config.yaml
head_dim: 32
attn_scale: 0.177
init_std_down: 0.0114
Each number is 500 + 25 x the weight over its row's rms, rounded and kept within 0 to 999. Layers, rows and columns count from 0. Numbers have three digits each. The size before them is the row's rms in percent of the matrix's.

# layer 7 attention value, 96x64, rms 0.251, rows 56-95, columns 0-63
093:440538481502523507521529500510523501556516571482471513546518506523513474484500518523506510505484542546571491488543478510514499503503524511514510502506512510517509540455496510503507497497495493
106:565457518483496474536569519502480513516522450515501515483512503517479475531495534472503490496465499495513479513467465497494478502558476482504476496502472472488542480508477478495538523485493511
089:533470470492550500546543489521512521519499493519540523513461513493512489507522494501484479505487476490492552552538521479511478526486502509445545486517481530509508508518526509536510480464513462
101:461505507477490471439499517492498462487492458480430513530513459505500491489496478496511502484503522490505513505491488460516512499508526496515461536450514498494501551492476493446487447475520484
101:506484513489513578461490501495537510477486490483471524514505490516498461532496521488481474485507486522480507519514483531527521448462487537518483474535516499485461463542514502497523499515494562
114:529521559453542509524487467493487516495490524483500491491490501510487501550481517525515450512485519539514480511495544538479518501487465516508472502524505545453542494526497517519496546496487469
096:480510533486503513508537518563517489526510513491514473517469492489530523484521494517482528530518432465485498510486548497498502512494520564512489534488502475493490555522510539508485513545522507
081:513498479487521471472504519425557497492485486533508502464497543496490479480478500516509446443491508510550472518493473504496464480481469487504479508477486461470466489494502493485496479471522496
096:527528472497517504504544507509449502511488496535506497455539485491481492541492507479537464530482481494514530515514555516516500517487509467478501529477495528511502503548501510507536527576476503
104:482504518528431555471502549503498494493525515492515533473501496536503528515475501469479521498495500484474491496467504490489441526524497498524508511499487456539556528479529515504524503466504471
104:534490493449499496516495501484526452511532490496482537509512521544527497484508501492502515524475529514446468501551484541497505560509466503508524468498475472520503525518465470525464487476521523
101:515537485531512529510482509488492487529528563511505495525513518498502506493508467510536510490481544507487508506526498492525487539475552477470518464471474487560483512468477510523482495470558470
100:534544489524514466564499524502504508537489499545527478471520501485495526484535487462487499511469479455540550485486491499498506510532487537528513470531490510478530492474509532537526516499517495
095:526470503493506506534528530491513514486483459543506513523542497497517486571519473532520486498516497502511496478521507491551510544458481500465534542482535527490509472511482478501509466470480465
101:537509507503453463499552497496416498452484529497520472494521491509509506533510486513478508490493474489468463501527496537535487524454510509511512518504522529519498491488464461507541496474485499
109:478488505499493505536499511476473510503510471477502509494472490491492492495502492490534486465471498530486477433487483485502462464532471474442538493490483511504496440495518514502505471453477429
111:491471460493468500492465503501520476496534466436517472468510489476478522509530533526507503487494488471450456517486515504482507537515489503506481502465470469486462440487500510498477488507448513
106:487508487508504462503512510465478480546460500553482527481537506518482517494520526513528508491514484516502521501527467457493488494454492503451482501529517481524531477465506518455439520458493487
107:538519494516545522521462497513486462520514490464485446514493450502519516500470513528482523495518506505484453441483541507504525527488507498477461524498463455527479521497515481527495500478526481
119:538482551486487476497500511487516471469515513528496489497538493463498541502507475540496536540514521528552536524514494514477536519515495457525503519493509511486464551486491508461535500513519541
098:490482508466545474487501483496482531507476488531462473508502511493469473473575534526525515480508528474548495514510513507438465530517509494499487518495479481490482491469477520508465517483456479
094:507514533466484473505533476514437498493485466467517487488477507489499497519471533524522511501525485545489475516520484471471443451490494524509500513490514492510516538483501456512460523471554509
110:472477465487450493447505518500534514497497490548506507488523501512508481497457469445527478490466466474491508483482502501469477469523508489495506531466523495490495458456478476505508517516475442
092:514527476503509453505443494492455520506502545552515467509550499498509494500476480495496478516543500523510490490493530530519507505478457510572475507518525525484534483489479523533525488515488510
094:461510479472538505515512503528519520514485507494496457473505542486477466504461519554503500509527496516524476499482482551477486487506519563503494494534466521557511470473529463495479525492482501
106:507503467480493509527500517478486525519561531501459514513524519505476520515528522512488508520565531490498486490502481521507519486480491513509498559484478559550508510510494551498546490517510534
100:483513524514521508531471531466506516499507492466510490482493503504515504554498480554490454508511470465526492513519508460465530532463517490519502471511523520562464528516510550517508510492539481
103:519548494504492518470495502468481491514498495496465469492487496446514477473513472464532540502490481487455473513502543510519511520505496493508475480474502510512563560473487568507519508524493500
084:494487502480536480505459496502475456527513429513528500496510506482484500467481465495496488490484479479478529518499507460466466523501546538515533511511498508486522530538480475471446496536504464
101:488489497500491534504495488516523519490522514502451513495483473502490458505476495532492482493487517518499465482494536554476582526483513513519491520528498488456473516475484505502466534566474527
111:512506520506496481526463475528541508517515477463517469468462496527492467483512496513519486465487502509513467521493503480493529480505465505525462535528546482481520507456530499478499506587491494
094:523506546457460496515517473480479468512440487516494502502511496548482542506489462465556492512488542505498522494497494488481496529534489502500467515470505537505537464533483473506487471527479495
104:517523501521491492483502493452491525519481527518483539515482474563487480492490466533484470481496503483502527477579548526516484491476441492520503507504470518493454474523521484483491516497495493
087:469503498510538493517499508504486518488521519482507501462521447517531476531542484524558495568484542445498503510519509484506514509484522490499512521518530558502514498455532505480501496469489486
118:497541506490546515517495492478466468517506512489516516492435465480490486472485496535531470492466530470511470486564489495470496542502495508503512513506518499499527512491501463535520483536556476
097:541528477513564502465527490472534500521519509530459536497504518497492462509462487512511474495495557503505519485472484508534524474484507479535511522463523470472489517488495501523485509478561519
097:476463429518516474554496515459515502511466463478523509471527469512481456517495503500470495482513495506512481523480513510513452514503496504524541496506435491503488515502496494469537496529488538
099:561518507525487504563516477522491475492522529500462485510505485533478506497489484477479469479500474519478505507508553499467506492497433458446476497508488455513489488527534518496503504481517515
098:471486526520507532517471520528523519485503461501514533461488541517467517539520502482461515509501497487499538504564495480500500522543488472504484533505470510537499497544540465490538536484523507
117:487532453481528487535415485500511482520465475454499449502488485557546504507489495489509505496492517467495487473493525521470499474478489506486469490494511512472490525521508542522477486516489482
# layer 7 attention output (transposed), 96x64, rms 0.213, rows 56-95, columns 0-63
084:513432521524503508513499482462514501531470500502492471511489510487484504525504509531497553525474540525484500521487504483444534487466479502481460521496493549481498493546515485480490488432499499
111:489550504485513511497482492490472500485531517531471506519516539534541531467523501508495481496498505515449491451558531502512493489498525514508536461489519528443488528533510510537453504486509501
098:522498539513489492462493508493493472502508476470481471444502527535507483460499480431473494548495504484487454493476521523517514481511462461506519489469519488474457487470507511525514467498464511
095:448454502532476538468495476519534494503496559484548479493500521484495516505495525506550543483482471542514523488493466495479501507499474516494505505464492497500466524524490477520502541525537535
099:476500517470520444475511462504529482540518498481535462502493486485505464512497516526495507504551507461493489453509494495497481541510520445452482480543491504492519467494471473481467492538491501
109:519525488518503514559515535529526502541534510541492491538459488528520474491522476530504511493518529479557498481498463485505472467490560483514523459482502510496458488525478469486504502508489494
094:481520491521490509469525526467489490475496511492524517533522472513431530518482567503482479502513508529488490484468471504517520476516500478499510518520507505495502548452487465510560462483491534
084:495546540474484499496507499489545480496494490519480514527521529509510465490527521522527481513504477546528503495526529465490483493469482485515511525498515545496522452462472570495474551482512505
097:480505478539488476480506529480551488515506507463518496557504528520503508490509527513511526490483519527458491485495471528467478500529503457556508503490490499485457524545558485489529490505491461
117:494503516488520470536507463515477525526495456503493492503507437512498505511547433496504488497491460509502453538547493491465474480516491507488517468508491486504513508527486505541473507537540464
100:519519501526545552545504511522508484505502494538484483481527506460465507500479494501555464540485460524526549531497491460491476490456476497489502499518527503487511514472516495542506535465494509
094:518446524503513534514529526483494512532484489528435480493468515498508535505492457488462502525505481512464456469471521488516495496486481521516481498493522499488494484534526512560503552476527523
099:470456487491485530495491464492535507516507473485485467472543504523479495554543518552520459471476511544502468461466470512496515504518515487474494505511542496533516487502492499475512479463489527
101:487491498484508511546527484436538467490459512455529453535477474507456493482487509455499459510488540541492506507514490502517516463481495509512497519510470501463511510476533517482469491483529497
098:471529525495479516512491508486526520529476478538524497579518482506538498525535483522480491472480507502460524500486475503512534484527440499507495544467492528479510486522525484514500481473548487
102:473487500479524498506501480467463488537448504476483506485497508514495503467511512512497462549510507560475501501509523471530496530511475505509505533446498491513474509491541532477477530574521508
119:506522512495505504461521456469507490486445466463490507523499486480504505500515526490530505547486465488546520538530489534471459502460478524500471472487488494535499449500461513523539490476506506
102:492481560480496476489491474504508483523535489540546453492498520492469507543453483483534513505509505495528453495460536536540503480471466511532513538499539489489469495505511497494484504532495493
102:503492504504574502509484489464499514469506490512491550518439514495468471490523485514496526522524522502496501474511476492460502480463497498470478473491496487462492463484495538513519574496465506
110:506514478513504543512515500501465526493492484503488500505507457506523450512473517434519508441567472546538515492497487502501512503520512473508473510531515473492462529512500469520528487463484503
100:496493520510525474479527480526510534531490541508507501474479495512524509493465505524471521523538524533480484513462493522478495502448518491528529534501533501477494455430505463486538466495510530
091:464528535521503517512469493519498552469477564534520477567505526527490504512490462473505502480491503453487505506520522477509489463503517464477545509480510509493484518507467487468519518516497470
105:495453513547482489514542490525488503509549497493527495499486494515500515464476516519526482468479445531511488513495468528490500531544467516542521465491478442507536485526505496507475506530534510
101:500457559471507503474526487527555512516469476511531518473511471497509496541523550515506541464485510515511520491519468504519524471526511465473549516506493498497498510521498479495499547481461521
094:529494527484502479485506515502530536527529557498504518510514491487489503500556491466532503544468485477501510472484482492485539491458542491495556534470491484521507501516463495512518448523485535
104:500518521518519473467498536486472493523475463512505485478538446507514564507531510476476499506545546489479517510464460498467510468496467479511537498482464514503485516501511521518509506514449526
108:525479506472506532494482540481487484478514518522499520545504505554536488530510486514494522541514543520518481497521545566521500471486517516486516465480532505500532508518522490523451514469473524
093:465454515514460483528462486501528519523502477499443502473488475508473478509489510545473545484527518503528495490533504491469460522492471525513524479479471519524479538510538476482515537467503512
095:486525522495470511494524474509525486474538516525502504463496549540496479486506517452519490570497490493538486488449504525493516466516493486504509456518485548531493527501492493441493525496515500
095:492477472567461437497483501495476484469497499461519539488495510434524491484532513502505517515513520521517553514515524498490513485485512472508510501499499493484549488481502469544522504473503538
101:513505519511460451461490474528514525480498511482499496543484483464488488492503528509503505485491510532514501498540515529471521524492536535501482513512505464530510527514443552457498561464498510
095:463533482495447510523514479484533493519505476513492409498475543481521492468482487534514501508512500497518483515531457458489496530491492464488497537518493463493478501485541488484499524509469514
097:457448498491506480504518523516501462483475503490534497498502515496508498494468495503567534463473463506449517474502534486440491493523519536506487521502538534493486492500537481519466535528498502
098:479512554523490505476485516460499460509546499463515516556520486519535503458501487520463480523516534522507480513494516469539510465497502562513540515494521485484480528461498491504516509466506501
113:485504529522460482534498498461498465496519536546483547529516492481534491521494523524507494540493496499491497476457482460494460481507544485503461463493508461516461497468502510509490554479508525
097:525405480535517531531502528488488513479495546500531513488471492443536532517519487484505516482481484494510513510471520493503483515500516536532504488543498497515465544493490517499494520473469499
101:502496542509483497478499517550549473488491509481524519525510492491521480496547481485526452515537498515502508510471455536495442501491484505482455486500506556524517525530512475504500500556488480
100:534519489496551521511503452519483485506497481521489501507510515465514515503480481500509560502481520524485513447518500494461544515493484486522491491489524531547514514515542484488532512524492421
104:517572500465499519510519512523488503540523518488503508495502519560543515514507514440526467482500509501504514498518503529451481507468533536509524494508521482504480469532516528525456504505521465
118:524505513510537561457479496501534485463531494516492545514526513490483524500520543544510533518491481515499467478530505482480512503447528504494509507528469533484515548500486507477470528528472525
# layer 7 attention query, 96x64, rms 0.276, rows 64-95, columns 0-63
100:508484510518537513502489478491539513502521481529488520481560501548515510518511510517611513518479496519495499499466521488471485521468498496498507509514545468495524478500510507537499480505483468
091:480507512506528564520498528468491495522519481512519475519461505493447529506476487513510469514511511537488483533527526518511480524506509492486533491574505516506535512444507515512470539484473523
091:485531480531494497481541532482504554503487469492479506514475471524482529507457467500482517509454512523549464475490516511527496501492472497490463500507455477511493483480525478563484458501492533
108:557541525513492499484470520515480484487527509511535517543505510493507505497488501484507521442493500539525492464520520453538480481519501511530539500499521481499432513507555517512475493508532482
101:508492441484471482506478490516502477486515489485452474547498489521493522463509492451546483473484472493477551557496466503478515503496477523496475483508483526511490499518473473479486527542469468
106:505508518491490491495425507487504487433501472496476450481485498486514483449537500506528477486458494453498529473483506512501516468481493472500535503454466521493499479521516509532478468477484504
092:470514503476491463489529464537498487520525483448527533502510493502486520488523505492511507516447488545470494500524497503451443521477507532519524486482488525493464500499502531457477489528467546
100:517476481447531509536489494481492477535529479464501478480509464509475491526469472487515503487500510469491472499472457500508460491496456504515474543519510498496490521482499479511446455530500563
108:470533467460471493480524517479486497455495494520481492503508545509491463484465503497474487477534491504514448520501446517429474494484493460498466489502506542471461505499493506516524471494484498
090:520506492516518507508512525432511463528477517477519498515539448495528510518480510474444520454518479503503483499514520533492465497534546539501491509490503493524496479511533513499495442519498460
098:516533502503525495490492502522455508544486517517509546539515487493517478452514499498501511506520531507517502514460522527524447478503505471509510452549531506437541508524530511473507464500497490
087:517513451551480549531489493493546488475537498512493513462477501506513501527542488483449456527493528506500443525473501512489457519461496502485488487472444512511491499498521516502500479487497506
101:503515515523491445476512497490537477498521499485518475531544529536450544547537511529497550542511523509453522501518526503501519515484487486487507465477529511494502490526530513524471519491530498
091:526465500480474489469518520470494470511470498491482507509501514553480505497533473472478465518451514492534489450501503525493458502490472519483460527540533516489508507491537454511504559490504479
101:498486520468494519478522507503481482490508496550532473514499531488510495534485498521483490501488536488512477512447505458517475491503514483462480539514480526506485441478581470459477493516500471
095:539525523515518491500489444490496477495479513438519474478460528537533493470480499510537494512520462513531496529526487464537515538501499490480507492498506499507519503505520492493494504527587513
091:520506453478503462473501503478524495556472486513541494458482550493500476470512489467500516516548491517502497488505504479495469457472526510488459471474488476499517505504527435497463531488494485
091:500446475441569523481469485507527501481463450470485504504472468503482500474479494503488487493487509554437476499495490521518505488526498479466478501476531482514480496513498493505497525517467511
095:486550495504481530527488488515545459511487520496529529479474483494493523528511455508518511470506473506497503531507465476499517476487460513514484534494527518475507506500530503440544429491515478
093:480524476500528509491485497527453477476508509505483476442454505490511540475457490506475481471472501472529529494499479460489496437466511487479475491455518523516523498445479481501473489508494509
103:513537566499518492495508511540507481520483512548488496506500533466508554545473491492546455485480542517481515529495507516479513528504500473540471487535489478526525535526528517511513494505510517
098:461467472514496472509489508527452452490542493487505495530490527547539498520501442505483504460503469517473493488498505479483483485489526530491499523471492463504539460505496519513517458478453517
100:529503534485505464534526518487535526496480538542486531518453520528502516483504523507506505521515544502463491498492502446471509496536490453547549517485483521498530487509480538484476503537496500
102:494504508494523519534518497509539512530554524494459478541458522489519533519477523498480555503485519499520459511519540516503483477468500532516483519541539491488479485523497476507530497483540459
104:462501480519512505495552514528551499506526490497515485451494486480529457491508533411514504474541494502510476499468518511502516472494491472508532494508470545492500522521484521519465493477516483
098:520500526494523491507526516491492493536542495474492497502433512533467498503501481488520524447485542493538551508490529519502476506528522504462510502510461504496469507490528506545564501538502497
093:516504513520480504474489501510463511546501464478505485534503505520485497504519468445471483511497526502496475537469451509505502481538536480534523578483516521498464499515453462503505480524499497
093:496508514462462507515507477470490501483522450530533472523527522464495483488535501512513506531473532516485499498505489481517475477501537535502476473530527503524538496500493480560483498578520481
098:483506512494535484526511510513503515533497513473525563511561486508523486482487510494471498509466503533448526484497507494494509495504488467462502507503555529496495523512438461529501468484526454
100:502505491499508512502543521482509498484479467445494488501519529451471454450466502497455535472468492528464465542490506485460486505493472499483471504490541492468506482508519486504486537462483489
088:483494514476501538452509488481471501499470502502508567551508522490543545527534480498493475503531486493472501510479469534476552455516471506487486532492484483467488465520494498540488518500502484
093:520509470513531484449502504522534451502543499484475493457505493490506499496441480501501526495459502526507513449503478464457484517529471519507489479492508503486526444492522495485546525519531497
# layer 7 attention key, 96x64, rms 0.27, rows 64-95, columns 0-63
096:514479522480501554487471499502439530509497503519488512500520476525530517522497457464489508546533476527472492512501546466515468498490460479547487465498516503490505527496501514510507491567526487
101:492506475497494489506540486485555500517510480512501497538523456495483546487528520493532482477468477552528490520502558536499506471501537464521496502560500505484514540464533486523501502518492496
099:486458480478509507483515509550500493499528492559518529492488523496525532546501494527484437517491502522534491518460485519532528518477457487495460486526511495510466505465543473480482492494480524
114:463503462526508558502518509522477479481527477493525521489493519503498486472487483528537501475528489510498524504483485509505468490446482544489526502428493509484507509516571495469452493491506507
088:507508482528531495526485515487504524479480480485495511429460482518485477473507501497536519531498467467494532505482498463517467516528501481482508478503493475551522468450517513507555536465527484
099:475477480506459498488509497463466520477535498500510472504461506519502504471534481520474514496538496534489555515494483521481553515507460534435506500469510490511529525481490485504534514509549529
089:525490472536539500494479475509492513515539494501469512420506520536520518501474502507490522502436482470519511534532542491494489516511467523483486481492493516493528495507496534437458493487485490
096:533469502487511544434530500460529514506509490510482481512463508493532502522452488520550511439501482487497508498496506487496476462545471503511483505513525510499468485435512525516496489488492524
100:488528527530555486505532514498515521489529543470499565503520508491452507508487512469509495474512451509462504462465520523462529511484512493522461485537527508515506474531484520518520485486523490
086:496491481477501485472497534496500462461466494499515519500499507438530494511491509466539559495492471453517506514495502527498464545467519496535493512509498473521503557467498484503440499489486517
092:538468489512489516524489492505528481434487500556518462498513478459503514517496492498495529485526489511456508512461506481480489506517555516486442499469506514471535497532535505513478523499471468
096:494502489527496465497488479562478466466514501496521523474511519473490512510477532532493548479514484478557485507544524485516546494495437500472505468525511474475492514490506503507534502541467514
104:469467485510508468521526441502494516541502515505505487497473493497480507535478489481506505553511536499495484486487540511486509513523529494513513489533473515532503530487504455518447436543523464
091:527497466516486521478504516493467509501475477522473495496502495497460470461507529464523510549503564501507453526455513491522537471473519464510475480523514475523510478460498513492462469524471487
113:493508481515523526497515576566493500548521509494497496536503495521541455540500488527510518483517525468504528496487488519513518518529479478472471518477501468441522503497514513513479522531486493
089:476515515532467491507481510502511462494471485485528453500502518553486497529498477522514461480530462495540479534496498491502487537483520472495525482459512555489495468472448502506452484486528518
086:516494501511485511529529537485464482450478528472508520451499494514548532482458485507480505499489545495519489491453457491495529499537529483534543491505512477477506474491526468516456517513509471
084:480502505449525521505539484454512546489501474491495492518495485482478559484543552521507514523501471470462456526525506487530506480523498452522511525506510470485522507507485462501474521466514500
091:481516523538538508517483496514509473515465548466499433494508506484499507481502444527518515489521515475442500537547497489503500533449452504532489508505492525483505498477528528507524499493493502
101:479515502528532471494506514491486458487512467508526502482497531529504502472510443544451496467528505503478473506470520522486486505535511481472524545491537508462535475487493502509555507493478548
093:490536476538492472484527505469505530476508503522514484553535496530552512519494501520503488500528491528475490508486528525506507498507461486507495458485402475502505489496512518519531470486490467
116:513488516550550483519517550496496503504487472487467459475485504504464521496473499499486511522528488498470521528541489540475493465505541501482522478553556494472510536511475509532501485489476525
097:517484528461488456505524493488517511535523497511505511513498497546514503502526494501478563460511475503507525529502525462547521500471504499520486490494442526525496471522516449468489498532522451
095:446519490477477503517536477504508556496470484507532505465476508479514464528494507453487510495500506506519516525468516513512478512453442480533509510496497499502503452515528527505498526542464547
113:519504532499527528537500469460458489466549491511559499495493475465568466494495514491513482484449468513534536459488511469499532501489479500509493496496456514494492500494509493508503531494516522
096:508463464492513488493506515466545504446526494527531495514466520534465460508496469505557442517488517503458531529505491527541512488491531476523514504510502481481507516520466534508501502512466509
094:548500489528497492499500495465547530490514477477468518501481493513506535524563510459558502496514531431512488484476535460466530500470500483494506529506496496494515512528517490497510457478503502
095:532487506501488495521509484518488543516493525484486556540512494506553491487533475494491508499515513473552559498447499530532485514486498540462511489494531490460502495454511512526489496522464474
100:495556536478534525487499481484520515465480502543491538477491458515545518505545494470460530510486511494474493499489509464513520499487520513504503544530474524530485521530499526536454457507498508
110:482480475548490486516517532475503532517461542487497529526504472477470509492492522451505479529471486527458475497514504466520490510493490473486518556543502501493468510507486501533434506488496464
090:472529560531481515513492499491467475509462489512446521517491525508508512533517538497528511538471520478435515515494461515467510498476506483486467506483477474462496479476501478507539484523469484
100:497493519545522516487521545504492473522471492513522497467522506536439467468480464497493470512543522476471507531531514500485473514569458468493521493514515516505489511540487506486483517488472485
# layer 7 MLP up, 128x64, rms 0.303, rows 0-34, columns 0-63
102:512536490505530445447514491501512522525491492516482499460485490483501533493496505500532466512514503505534521511506447493516477506486476495488492451476515543541530516492487473554503553486483455
115:494528487507484458477516507551504500492463514480484470496466510484519559457499496441495530479453520499483495524490533515533488520490504499462505470485513483448534531479494461515477503520522513
122:529498481481471463506508512490490495547470474502455512446510496516482516464527515507513511504507487481564497482493489550520481463507489540500475508518533510527519501458480449476503509465475534
096:541457514510469517531494511497538455552481517479495532492535481491486495442558499519487487466475502506510518488514511495502505505521474490478501509534505510479432499469515502521501532468480465
101:502506492531531512487543499521501536516500527475525511506512538495494489541504499542514495555478526486487520476526518468529516460499509516487506489561475495507463494459438510465481508477470529
120:531481522459551515511502497473507523517465486487527460477486543509502517484487553479497485489518544493500485560482523516465438508496484457488479513446480495510530500508507499528486505512479498
103:543487473516479488511489490519484478458472523494484434525494573469535530503521480484534507498532506503495457484516491503465464466465503530536498502506516507490477466491505480515499459506484512
106:504493490473528493557514540458478450507497488530479516481491482457527544484534494468489505530511462439515483539516497515486498494501466530488515467497499532493525473507491526510512470523462491
086:448527462484522534473477503507487507506470496501465508522526546501509499517474496476468512515455525495471478532502481522500458536501504498494467503509503482529456568494455478503497508539471485
090:508444538530474518465467530496543506485488505482518471492493493475523459510492506490480489524466509452505509544480520468458448494484501476471457494529525512529490472482492508497511490463537503
094:484556496503487474459537507505479464510511481476485523457473524494552497461476483519472514526464488494490476517516475497501473501484488473531485495507544483517480522529502444529485461476458494
083:486495518499504461496509501509533484509509503501511458516510555480476487520450523530541521479500479465523437506507512495513471537500505544555496478543528541472515505477529508521466498506489495
090:496516440469545479495495514520509467519472523524466501496507502482452445497486526506486544519483536505519533473522515505497503512470539484483500443498504501498477532552535469498498492500496472
105:490493515513464502513482481511520509537524439494485472467491497521459525547487521485493455510515499490532489538458525487507524508542495504517563483480519501464480518475499463500448507510479522
110:482491439567455483506498519455527527538488501484475523489481493503513493508528516500482554474535522483489498514481480496509463500477520517518493472521519501459476522489492445480532506532511504
108:569458499461511515489509516499494488477501541546540495482493498502509518512511463539482506495485492504504519505478523534496488470500508488477529498508520503537495486540458535539488459542459457
065:493502485518521503514477494513488508533491528495480487491498507507566574503476541519476493507523474501508483506520482493481499535550527501522531562498514530498540536537482511507486452516493474
093:516497529462531483517531520490511518517506490480482493501457526484513474521540579520513540507479512433506527494515501522488495530521520500479552529502512501525500476496496514508559483481493516
083:452469498501496509531510564464543458482513467527508520500553468474504474530508483491510475522500532511472498439530512512504472492484479510512474484517512505496500530483518527541475514530493489
109:452470503478499552523496508506466501528491489506456516524538440483462462504531519525465480472506519500486516498535528503498497474526539537476529505473479509503466500505532499531486480497481464
106:552500519436482419459504532494510499508475473480494498505476506493519516492519508498546497502558489516526486481525476560505479512510490530476507506486477525526486485502467513510532490516498500
109:499485507456538475497430528505507527506477505503465518472541473516499508502509511504501521502475497492509474523517488477464497558512468499458505486484551456499493535517486502491480505524523437
060:507527502494492451549509479476491499474476504453479489487494508481510499521487486517511562517525461521506499516540461473465516523474484500522519514504490516414498473537482503497456507512507501
110:488494468547471498472481526483498501503466501498516501504520518470505479477502528468503454449459494464504511479530525476577492526512532505482557512506509523492483465490518519513464498478476483
110:508532537483486494523484498529525499533466517448491508474483490494516526538506470496497456481478453515505516547516477511470465449460501503452469509490491499487486480483449456522512497509499504
088:525530454516466519460500541487486482497477511470466510508521501515533504496497509501505533564486511532456510487520533531558502512529522525541485512476517536504510508493502490488507458499497553
106:511497492534510520508526505503505522506468528473500500519546523506485491510500519527516532481484530526499496530507527504512439462509514497460515448501477495532529519489568510523530435491527518
062:506525532473507462485525528490551505528494500489502494470479514506502537524515532525510508499538536522468539492530481520466456553527504525521513495512533503489536450503497487506488500527553476
122:508530470493522514509524489560532509524478508466480540529485464513452513463506461506477489511527520510568523512559475535487523482475503488523501510493484521508500487469529486507464496483487500
102:495502500489499516499506513525513491523462488488509456472488478478506533468464445528520469535537482478500459502494513463485482536492444507544510509549473529496530509483519506482512525501491446
117:504551497489476489512522516544481484521504498484517498536500499519507488508482518485528507504491529511505482477503448493471509468493471488513494496536525512513543440543495469524442489429468502
092:507509471514513483498470491485472484493487494494511518499462498501486505437445516518509569507506462531495459502477532512558454519506445508519505495478501496496470510521459485490474482488486526
095:518473498536497537488473501475514499491453512523524478484529518477500550531481536510531497528553510517509534530463535532494493457504484500454491476493457528478537519504489466497473485487515512
078:520487494538495554523495484521497532514476514507443521469525495490523510473510560496510530502489478510535473508512453465512527489559461497462510527501518502480488509500477541527520472478500512
094:505540542506471486509504529496464513506472510506438485502509496523506469468496452474539495534479472531529518541529472504495491547484513491550529466496494491519494510471451483504473496495490524
# layer 7 MLP down (transposed), 128x64, rms 0.292, rows 0-34, columns 0-63
093:474503501473519504486538521474495459474511520469512498536489478498479529519542518593504454484514490497491515526482519475450470473504490511502477526484474475510444504510495468508494509520498493
111:476507504447493532513483539506495499481509519511531506534520507481514511505459477415488455505481508484505502504523491541459506486531510511457536516528481528477504484489524479482499553498479477
128:500486510484511492487424457549509486505457512538480490502509509459506506501539514519489512505464556476494494499485534487527479435511505504499511507493565511504502467491470518479503502527487489
102:519486516497467522507544495503492473494524500507526544500444481535461471467540473510494475509514490556517470503540513494469485541497512498499470543506467537497481478467520509499483539466498513
098:500482485501477493525435427518537487508470472509490518518522483504525476482530491532478546556469474534488454506524483518499480500502546509470520488469509492512502521520496512511496503521530492
111:457539488498465475508548485508487503484535511480483452501517479478514518487503512527479546520514496472512451541491483503541511486476531505514516503483481476463547507511517536563518492499474483
106:523488485466512533506505505521486453525486485517553500484484515467476493509513470478505518500487510501497438445482459473476522519494479480533526456505537513511553479545507525515483516477517483
102:479498512451512515473573502507483489514484516495515523472473531523505482479476491542532496492470517543488507445500490518551500453502526470523496524522510468512479498504478438493492514499492494
087:513550518483495474547514502538536496516494488511481475471490519522506491489477492503501476538474498501504539511495494508548427491495518471525509492525499492513509509487562505461474521440465501
101:519552529480493487522525515456503483529466522491487505491509500488513535499457498448504473440492490505502500493515495527508547506527468466475528542475443482487534531517497479496492496529491472
110:527532503487447454504463484497516492529506480484501478516528477504490506489478470500489458510475518501500536523513474500481506462451513521548497545475475528486506506530478502469473494564526531
091:488491482520492485460476505516546509459473496506480485491502520454483517486496501511506502472485511494463530433495500481489497475497489489566455451537509493539478485507519481524509527557508499
085:477472536520546521500505502495461486560523484517478506504503478498500498491506505518496501500440512497466469516476530483528494500528524484544560525484458480528495521493505491495562462482513521
096:492502462557453530520476522479487517439503501485546536527488503504477504511498551503458506509456468531484518468476491530487553476516508515513461482483480527489484507517485505502503499473496504
117:491514467555502485514502525507498541484457493542521509489507505500509510511524452504481501499470533500485465482513522483560540492460506440530520501458526504497484478482477507510538529498503542
091:486513501507505472460503466504504505562539494527498529506535492495510515498496473533523520510549503499458484493538527482490506475540483511466466517513471434491499446499515503523524541517512481
073:476489477490481489512491446488511528522498523481479538507479465477564508465551495487494487442470466463540492505508479444512539507506506498500508514487481532490454517517505515509497481498491471
082:533474513493541510519494541498479540458523456476539462497493506482444501535538490485520511491510477516504538503445535515476489505493502513521451502460528504505504506505489478472507551500496512
089:509483543546525453492492444489479545498500510499469481537514503483485485497547518477474538519506487500541473491513489468484467536507511510469530480493505521469516512473488499434503487495500466
091:539505466491518475508509494533498499527493479474559489478524555493525519502429533472513453490506502497450485492491489516507461532493452467517502475502488483511511522480523527510503510486538494
116:506507466479482465468510515535513500487511480528482509488500555468507469512468555485524517496474472499459499521535494567495531483480487469492529471501506507485483479546529513480455501489524523
095:514540503519457487509466431475569513488523486499512478519492527478490506524578521528471520508515529512502521531495478512508502470521488535492489500521494525489526503502460514481485495510516533
073:507478541501536506493511499509454533504536481527510482496491423503492528494511522474475451510467518462533469499513512502528513493483474495445506468469488469514527505484466512483548492510507489
111:484500484533457518468478513440509533503454540542518496488477520491524484476481498505520485503460498510509502532522528481562478483491510497489522510519482490464502492511515502540564482511513460
107:516531528477517529491463520463517504540528499526446478481459471531523468479524578463488514478537498489496500511477503510482480508540471511502500485518507473522540498489514523532507509476504510
090:508543451465505523490488525508485484498528495491466496466504490522492498480512445553550486531478510528491477547473480524505506479507532552532536501501483513457512527486488516502466470509510504
103:541468487471486501505503492500485518523483488516568460534499506491488541459499526517530478511522501449483493472532502525527461499485489524534504505495503478458514503511526457552493460492492527
071:504496497510477493518518569492512452545466511493505445514520532498496494469488486507464505512524498502488446511456488483456469528496488516485508495468563521493489501525488500487547487510524514
107:489521481559512485500482513519521477503510514530541499507498499510461537557556499485499490489492481512496513516505486522514489512490513482505440548489484483476539503437515520484479526513555511
097:472485522519483550510505507535509524471514497527496464517521529460498496463500486530517518493484496486508502489507526513488485490518497438533525492474501508438504526429496487493523468485539455
122:474494527527515471490506512527468496485498516509499541508493498493500496459510523452489502473459543504520509499512497421484477479522483502508498471510547499531549482519509522451495489445478521
100:514484487536484514499483479461541506500493501491505515527548492488491506487508459520490535472533491531486506441481490493529542493489530563472528495498458474479448520476461506490511483480525514
102:466572480444495510494494521511497499549485493480494486461519500520489516509511482487480473498482515478495480544493507546500519503524513523546503496496535458508547485477552469491504525487485466
101:494508515481500503466473500500503476477477517547479525489497495557524517487504523499466484497479504473540486464483485463489526489518566493504513494509531525486485495516484555493431494544463487
106:492512496499539481516537494529497531482516465495519523512521501484504541525521482494508498473473508472511502520513511490455474512543489462470526466478564470470467525453465514485521469544491495